config = dict(
    num_hidden_layers=15,
    hidden_size=160,
    num_attention_heads=5,
    num_key_value_heads=5,
    head_dim=32,
    intermediate_size=448,
    vocab_size=8192,
    hidden_act='swiglu',
    norm='layernorm',
    norm_place='pre',
    norm_eps=1e-05,
    positions='rope',
    rope_theta=10000.0,
    rope_fraction=1.0,
    qk_norm=False,
    attn_scale=0.177,
    bias='qkv',
    tie_word_embeddings=True,
    parallel_block=False,
    init='orth',
    init_std_qkv=0.0359,
    init_std_o=0.00656,
    init_std_up=0.0359,
    init_std_down=0.00392,
    optimizer='adamw',
    learning_rate=0.0017,
    lr_mult_qkv=0.4,
    lr_mult_up=1.04,
    beta1=0.9,
    beta2=0.95,
    lr_head=0.00689,
    max_grad_norm=0.5,
    warmup_steps=569,
    schedule='wsd',
    decay_fraction=1.0,
    decay_shape='linear',
    final_lr_fraction=0.02,
    batch_tokens=16384,
    max_seq_len=512,
    doc_mask=True,
    train_tokens=152000000,
    max_steps=9278,
    dataset='wikipedia_en',
)
Each number is 500 + 50 x the weight over the matrix's rms, rounded and kept within 0 to 999. Layers, rows and columns count from 0. Numbers have three digits each.

# layer 8 attention query, 160x160, rms 0.0452, rows 0-31, columns 0-79
524529515499476483438525461516547396523488503560545478526538460397512547548523558612538487486486485432443464517414489525501503516511491486490534443391542449509576673495525589401471507523521463563508470551537412504544522523509519491558570461
447488563540480484462560494494532425538497558432504554474471512526519464494466398430477597423590483548506480601526467437565497453563497511479613479444517522485488477414486536476551529504393542505475440530505526579453534509425490463540501524
591513471510526536422543461506555532550521497564453508529521443458485560521519556532593489559418495494470568459525465509444513404418545422592416449564450491501546491606561482463464539480580401391477475531539510404483483478502521490489504431
522519417481524497433561531523489500541561550557489495520462466420573566488527574503516495504443556401506473546460502448427478429502528514541495429423462520471528544495516594467488487493531486624460464541514518477514490486434538452597577474
493493437561426470519446570464479532485526455510548475507528505555518453410631415459464467364656480460558443585503489439514477591501510500498612514554495525477524377381459552481552440508424565522500486497492508554476503509450532506537580458
427447523458520523601489456474555493358474408438467478493540525623505500517511469502453507481488563583426470455541542547546548634502580450516459537539564542519445470548557470430499556473561523499565572538462435484537526444536528558391513502
486513380486521439576462548518420488407439392506579476521466486566581514473567441408432547560561509481482512493456568527601494675537568455521500528571466483541444433432555584448463410506510515538511441424496497534477483490592514536420556578
499420590483547463540492427561576475521478484429516428518534491485443405585428475473454572536426527507487518449464499538430541520544574464522417472503441536453472527522583486508515496475588480525410538470455441499501552476477547481473467533
464443475461569490485490381504552467360423531571512377505505390508490535613501517527455604578400490593530508432551415536571488483496520433524425517544441555455413540567526496385460584476604411412461503492470375433516470526543549502405457507
567510430471532461553519473475463495451436483593487482525533465485543572559467524540433508573451515553417576465451446514480602501551461502529428516475471466497489640525586581487498476468570506469472450508494539445579519516504454532482471510
462447561472429479472498486524594508469559506433516547564478473515426450530502559457526518545431477433562433413454547545517477551542546386517472530584482583435529463494482497404573529451466468434457587504524462474417458498476513470482464582
422409450495526490484525441567526438466566491559529413555506432488512500528516531507497487501433445601440566423580461499461511471598592401509398460535429529472403520610510452414553548443607508437519498548442511449479550501543490463423510586
362397672542378495474544429516536495524580449361496500548435477514453515544493612443557547648497468437563515440440517488525413528503452455526473549563426566432526386439453436447588473425455530434453599493518540474504546490522478497453478590
485496453420481478466456444585505490374458606513577437452554477482489512518506493526632572488351481513572488420516496520504492527523540379535488519601468554498461528568527497419474556492670389484504457504462409527501502536537566490434445515
521523363528578484470451422535413502430507546511520492484486477437596501533475521472568545564347487571458482386518431562518583521495569447529367451526505580471292635538538471308493509550669424413556492507525455403455408567593568510429492474
589476464485513484507514462377533481595441617484546462381542529418506496421435463585495446454548574613491543519513504424352527447471461599520581476487545465541544534425508453572504417593421508493489481524545562537443546553377477538570486464
467549490500472575485446546431455507483437441551485527434442566498514532449544436506372533490611546484513458565555478424548531479430502622461514560548557379585513462387454552625349387567387565514551496469544533579515529525552506506557531472
385460600309469538515488539525518557435542464534463413588508447522549503550549486502468472593400383486491585410410596534497507603558449449501384554537429561455625476553500431489556587377563545496548565456544444503496386471513458468447505634
481478557446563460464531516544513485419534541512489453517511467522491393449426547464563525439394469545481503455436569552505575509599504354465543499512482590441575537567512452439543528352493434453440447471496338466472497540487505447494497509
624519415610587473575419498466421449592501463414478541480540602423456523503508420506464440464636510479474446540458466480473496445469499469560587527495544483575531529481491557624420388632438540517490419483405555524490578557507492462570621396
453465559359422402435481500512538493484507425605464498572538405513494531513463499511568572501513463497473543499544505485505493492490533480513503459559487537438587489519554427483484602426538361409546488486499462507580518483486480459541446596
520434515358496397519477497577536435580455504510483570535505506560473474508474456505558626456492511454571587538544503447399520560536527488504559570499414585476506502543611433535486604394530435455485501588530531536483522490371481443550461561
431426575424468508379478549511568496474453461467428563523435556461314474471515490477630459606431491463585552497524550433477553504391497501571483441522476529470423546425654501442518603449529469442501617599610539522554478446448494381535515476
372466511577453553516524391431515466572512564457523528432596461315495635572518573596504409484506490466459475395423442525529458426332516433401532491495497412460490494628416601390450399551421486440469431471523530522541453565630475424533534533
583539488558469551561544391456551532515416607501472471416509544447568500489462546556583473492461590563431453509479414536484461453430477449472559515538492448511485579528454515434521387530420573534492481472468438515423475525484460425510470429
454448540588421671500532468531616530453537468479466495468495477508449610549540539469469372574523479443514501405614557515507398493402591533476423437475534486497336463484514488471471511554496456480451505505512726472526533538524463469489476473
439510503577524550521534390490516477506463503434457544437520541400548522548538535542405440570512525439486469440425524523565488468381516449476526526426589501477393566514493566486432395547449521529448514529481541437483548484523418492461515454
675578308411560382488509639473547502455432577620480516521586546493562557467545480530510491496445595497457494620588407473538540432482562570488430496531448458542455594536496474487543477484605434611510515599441594560480409395562493523469445346
531528483458477405535487442408499425528479620522516468454506456462536522473423577515525597469489557513364522551497462449499603494575448447508544580548472441471597530507430449486566444485483515466493468568556398506481440486509486490537497560
426501634462412561457529567583537544533563415502434460591451399575429453566520450404511466553482404387558625380591550494561469509418516516563469436506489548546543413459531427570504627390493490458478561563569578440541518481521509514471475632
470458608447454592441537529561522563445503487498497489538476488526471405318453462422434485503496451459458466466529616537514549457441478446449503477581493427504561475473536492527474554379567519507474550502586458553502432427407545528470525583
456528543477497463475494569526523514506537467555534540591496474499552544528534563432455574453491510410474507506597547503475464475566583484498470451558389465462496440536697502550582634418588553448487490514433569510521520424516476494503460573
# layer 8 attention key, 160x160, rms 0.0437, rows 0-31, columns 0-79
568511454472444454491567426521460568501558458559415443508454461475565603483517535488477518576426594515487533519520513484488472552567470528461442542546442589460503449533450397552485491453507461466397492520456530533470509562515395452411518567
559520454454514446562476539493501590455450424438473476457457412555508536572506439425499454449492506482541458460570547509499416498504513502409453508533540464547511501488566441470423566474460501408538480456438538605526542543531485504423524493
468482494475470524577568436522457513451503456508517463493478476495494495562471483411425486579496471605471509454468410546508510501531476477517452536511620493512477529520580488596540511459473487541474390472511479438484515488469461523526433525
523472454499500502552421431534470535419439499506544474469479494576510574518514553536537562530571410495383470503553448529558449532606494539372511513553530441448495473506460400585490570481489492443515485441545504590482546504576530531420482583
577564503563623519450511538487497419512520627466563485454525581493429502434517510604543472423481602511655503526441460455479465482522534487530637517542472514520567551419446514433492429550469451536520512505430478525446513487476515503556515420
470553525554548543477552488517480444474456531551411509496477524449494437501512507532566464542467486566497572528368446443482512558374487508581442544467492511444462534549444472496516417499493477558428523561467470447559463525562521506587439501
592490481489436493531595586482483430449451576450430533516483486465629455456506519577520500440534415447469574469528468425485407535422561583483484452483535438441481554418478479470531507487417498394515465580566535579606459571556567558502524458
452502461460498614581480582401605503456529403555448523503435375482520507570497463427529580571581402475378518449490438481562427614456505507376433498515520538500403507491430466386476573519575530450645484540484541429609391531557393443456464543
372432495424445527563489420440439478542510500487461491506386484418531458533443485438500412590572371521355549503499499489531529564493472615455388487520553463532404475567549544565476475456468563532473440575496512460602466511510512473462408589
483458449441411461535501467452463456495525449500494500506378374514586517539469512479516483540573533487371583549576470462528495513454412619445492466446509467470505555428444470496536549461540534518564500525582510491534479491464434525410536536
397465429400571556573515541415448529553483396594452469512523517432465494583480430385506475630500472695468561459339492522514553554420557518518424463514601497564360427646570536505525489479562420530444562521494505424449357479571444525507445509
463535444419502512554508459456431496426489452528419485481462466512559520620554494402470535541482432506465500508516470506573521507532480525518479566500540531437446495495516518459476552461538557523467445506512480511523459528503463475476521536
454563412461541600531551446359439494516526537515475405448519540563569608669547434480462520590410498602474454470493439542509517550648579497457450537446542526537323394650537467472470586554625463521542548459413513420397452495535463421557507604
443491497554518554494443435437433509466506491536417472467484432527558497531539519448502490527509379552421566450452464541527584469499422521536377529472515479512468472567576482521449471404462503494454473546490518480443543465546562520456416583
529513515445460617429479502495450473442422509566412526526499465492489519485494525467482551537498516448433599506441504505549496576503503490535406502453515579463452541504540518507474515452459564467476538562552523477572499507510413479429517501
618512525528513421440541492603557449483554544440513500595496491541463421486418552576546501460497560476590442556544482540426483350494373471541582510519460538495558577364537519454501471622528379513485448462512473542464502510441510510510517385
515495459550487440465557503524499447483571481572490620551497498481524428464462577504557501488576543535561462528524420523496440447433463492465601436494440541466527517473448477458501466573536522490500507418519543482562468512476457446521488421
423503467429567605516403518390479488444448387515484413567513433499571555567506459404428488610496405577449533426486481511529512581472597542565436522492513561532391405577516489463517542423535541495480494527478481387486398490554536507483443528
493509504428511540557465545449554507448435498489458402422457523560522498444514496500475462494492499592466501430459509504535514513490522445521445514474556463546517417541506511585485485450522485535545491572547490479441485543508524517479515429
587481514567460366498537481651502459495535579452630532480594522500498438415514474525500500513498513489570497594507453499511466497561392471491571399488493518437582624386448514511476511530488481449564462441485437539520583501432481442556467415
387512429464497568508393497477513474510515469513492409437504513470448500502516476479442611524466453509475524379475543480510602556484622546519465535516607453558458369574591476605491533481547449561482600584520515456431488475542512537494409520
413461534579521505543407581509598517516422359505441440520445531543434519469584465558422497410457523483553464391520543438527507486489581518540476555458576504568429387510479564442489474517438515542480525616467553474406446495498576577401481516
506520592477477482529452483494592536578438409491380405491408446539469528471535502518461493510454485436503431411510532519487628469522534513602504569562519489647441458489421486528387484600506467513492574554438593539503436593585617496449464513
510624469463374435435540377620411466535537639455546554481538491331535450459514491531538539552507410531520706508404446506442524318528367515544595476495493403430556534461583494503488501528498609476550444491464398564487641452458456458666564511
595532498551449421489646432584561448521523623456595502508553553466539465513412609530529521500436580480506472580541424511502504361483343475407553488485546430457565629395499480464590449471508439446434436528446382457539604497489537461514544407
473548487389420455400552358462476500521547516484455504486519416452486551491511475584485464491526411470515498509612462541490530412562479524528599552471467563574511558470437488484555535509547550506509416463474595548496473523504413400465541568
546554510489440440449569408577519513555489532503563610519545520426494431555523531539505431523490540495506513520514455521535478428513349430508568507448454546453493616465496491397531506562499463443474452469489427585498580498474440482517540468
504534578534563535473527465568560522556541463560453532645457491538552584387390602515526514527416539455463437538528550470464488480462499512458536459612388491367596640468506509531482485452512593541432520518503589514525434482535383446490500487
591479490604508535535456391525465483331543631527558378481503625656530481489488568424484619447479579531545379416432413403498579507531460532474451516530598411365563529449603499459521435445560511434491487532471378398502562408457560526555497482
386538423444528591531446541420432508529462401554462500463460496491482537502631414429385515533516430476467534407479585552558488570554595552561431513457556518661411416590482506575414502549440581527485513475521558442529448527537525490464530529
537523488494531455536517586420558543470517459613422474481572471460447543528559487420497458531452530552566526405429560462615580543460513424503454528454566482607468442573536437523522481477491488546489523488551501494506370478555630503465553427
374484536496645623521410549403512489521480350557469472427549546562495531502536458532451571492471472379469461424542594432571464527497623524498521546502540526484447438556527505601510544449498614475476584482486518462507453450476464475471522532
# layer 8 attention value, 160x160, rms 0.0315, rows 0-8, columns 0-79
456450597475529540472467472443454526421620499379514487479481443567457507490406496465497435477534531434399427555496467496481474451519519520463477538567475436514550465418571512464565503487634485385492445478428535497529426494528571516545500616
497465478568507578539483462357561557462530536528517453479467532559525473468429506466452426458488506507536469450534519524450427514495499551437498472582519467446467431502552457493475440499466454430497554511469503438503549403476495567462549529
506549520491561491457494427513428568483456531390490497405546573505440608524403484435426502506526482468542560523476505421585516538569470372420427593551495452572515480525491524599615601496509476568501471421493484574516427461536572613596439516
558437439483499462546530521612494464585508541519570438482501493494544510509539441500513648539491429520598501482446566471445472440616492475634486456357495483494382507452508447587571522487539545499494463508445508519464588427458548472498472490
546500469534552436477483620527504542492551439554520528530424486433538414460449595416532599459487550522544433479493508567502393523514561482506490537559510579509493579464561582521417486480489536528419452446471467523516478489521477579413516508
453545535452487517544623528552470563450451483470596405501440535476443498482533541529586497558574497517559467488523539537510489449514523443614538543417573581465472497492474576482542467471504489396508512500491496465553428402516477592551584548
423542500544450502503498511474506578631502466418452517515542594485443520517539481562584441542506499495488458513526588533547495522618412516468457421443460509413570554515544525470536556512587537575529473458408477471432553467456495467506490520
469536532548522458581478504577515419480441483493569545567569548445565567522438531449526484464407452520503518427534509491511490524516461488438506572528485477552562553488492402540474509494552518573508487501432453524495453614534492455472512478
421446585499484491432489453548400458495422430479544609505554499493468510491504547518510544458475444450392527680492453440537565470441546453537508502440446465478544534512633503554521464550411497440537600486510435559487548601438424460475499490
# layer 8 attention output (transposed), 160x160, rms 0.0625, rows 0-7, columns 0-79
370540541463509501416518495529487481420495481423451462526453528595530449412437538472536521574485486436603439495513481501554567502474545430461476518534564530475436494464565514498625499433626470424500432558594434492525414585537598444531572599
477494425519440554402486520508489551506567529535438484545522446565557598476477463401493529431491530542643553505558555573520476478414511481474562462479506472485434412515509479425457468594508504518548530508534488535490586508544519582459493452
547543516463566468487439530532473486449584504403530489475494621546437455456462444462427491556526565439520498559524496460522510566491477410517382566537533456544530498496496496613507526453532477556428489464533502544475460508535604491532488499
486459416462520455489564443525441509518504512565508435499448465397580512480551450545538527524561486496510554527478536428513498360511486502589503426408544521483490575481512558500453530649485530486443575448487521590449535512513498422522480511
561567480566483398513517618525551543570504481580550526511499500434512416520471461481490508519514542543548494556544474433465413521450495480530520532618463515466527473502421550501508443525493587430403501548550475568487488609501464587410464484
508543486474482527412468440518466591524487508522513514507473532438476445462463514498487470540478555483486476431503486429451496326447513549650493482478447561478463554492524524487525444529452502457453456523514415483573457466490491502495574538
476567472468538497560524434443505453540434505473547488573533639439501419568526419498477451511562496432401582526545564487594554517588459528495446497433436536464521564604511593455540541457575498502511492544414562484513515586509469455523587461
493451589479453520544534489470539479453517419497486542566519535447479518516456563421594455436503468467479477512492431485549443642514447513486448449522469543564569576467460488550500557602464475554560519504439492462489541549505437421503478527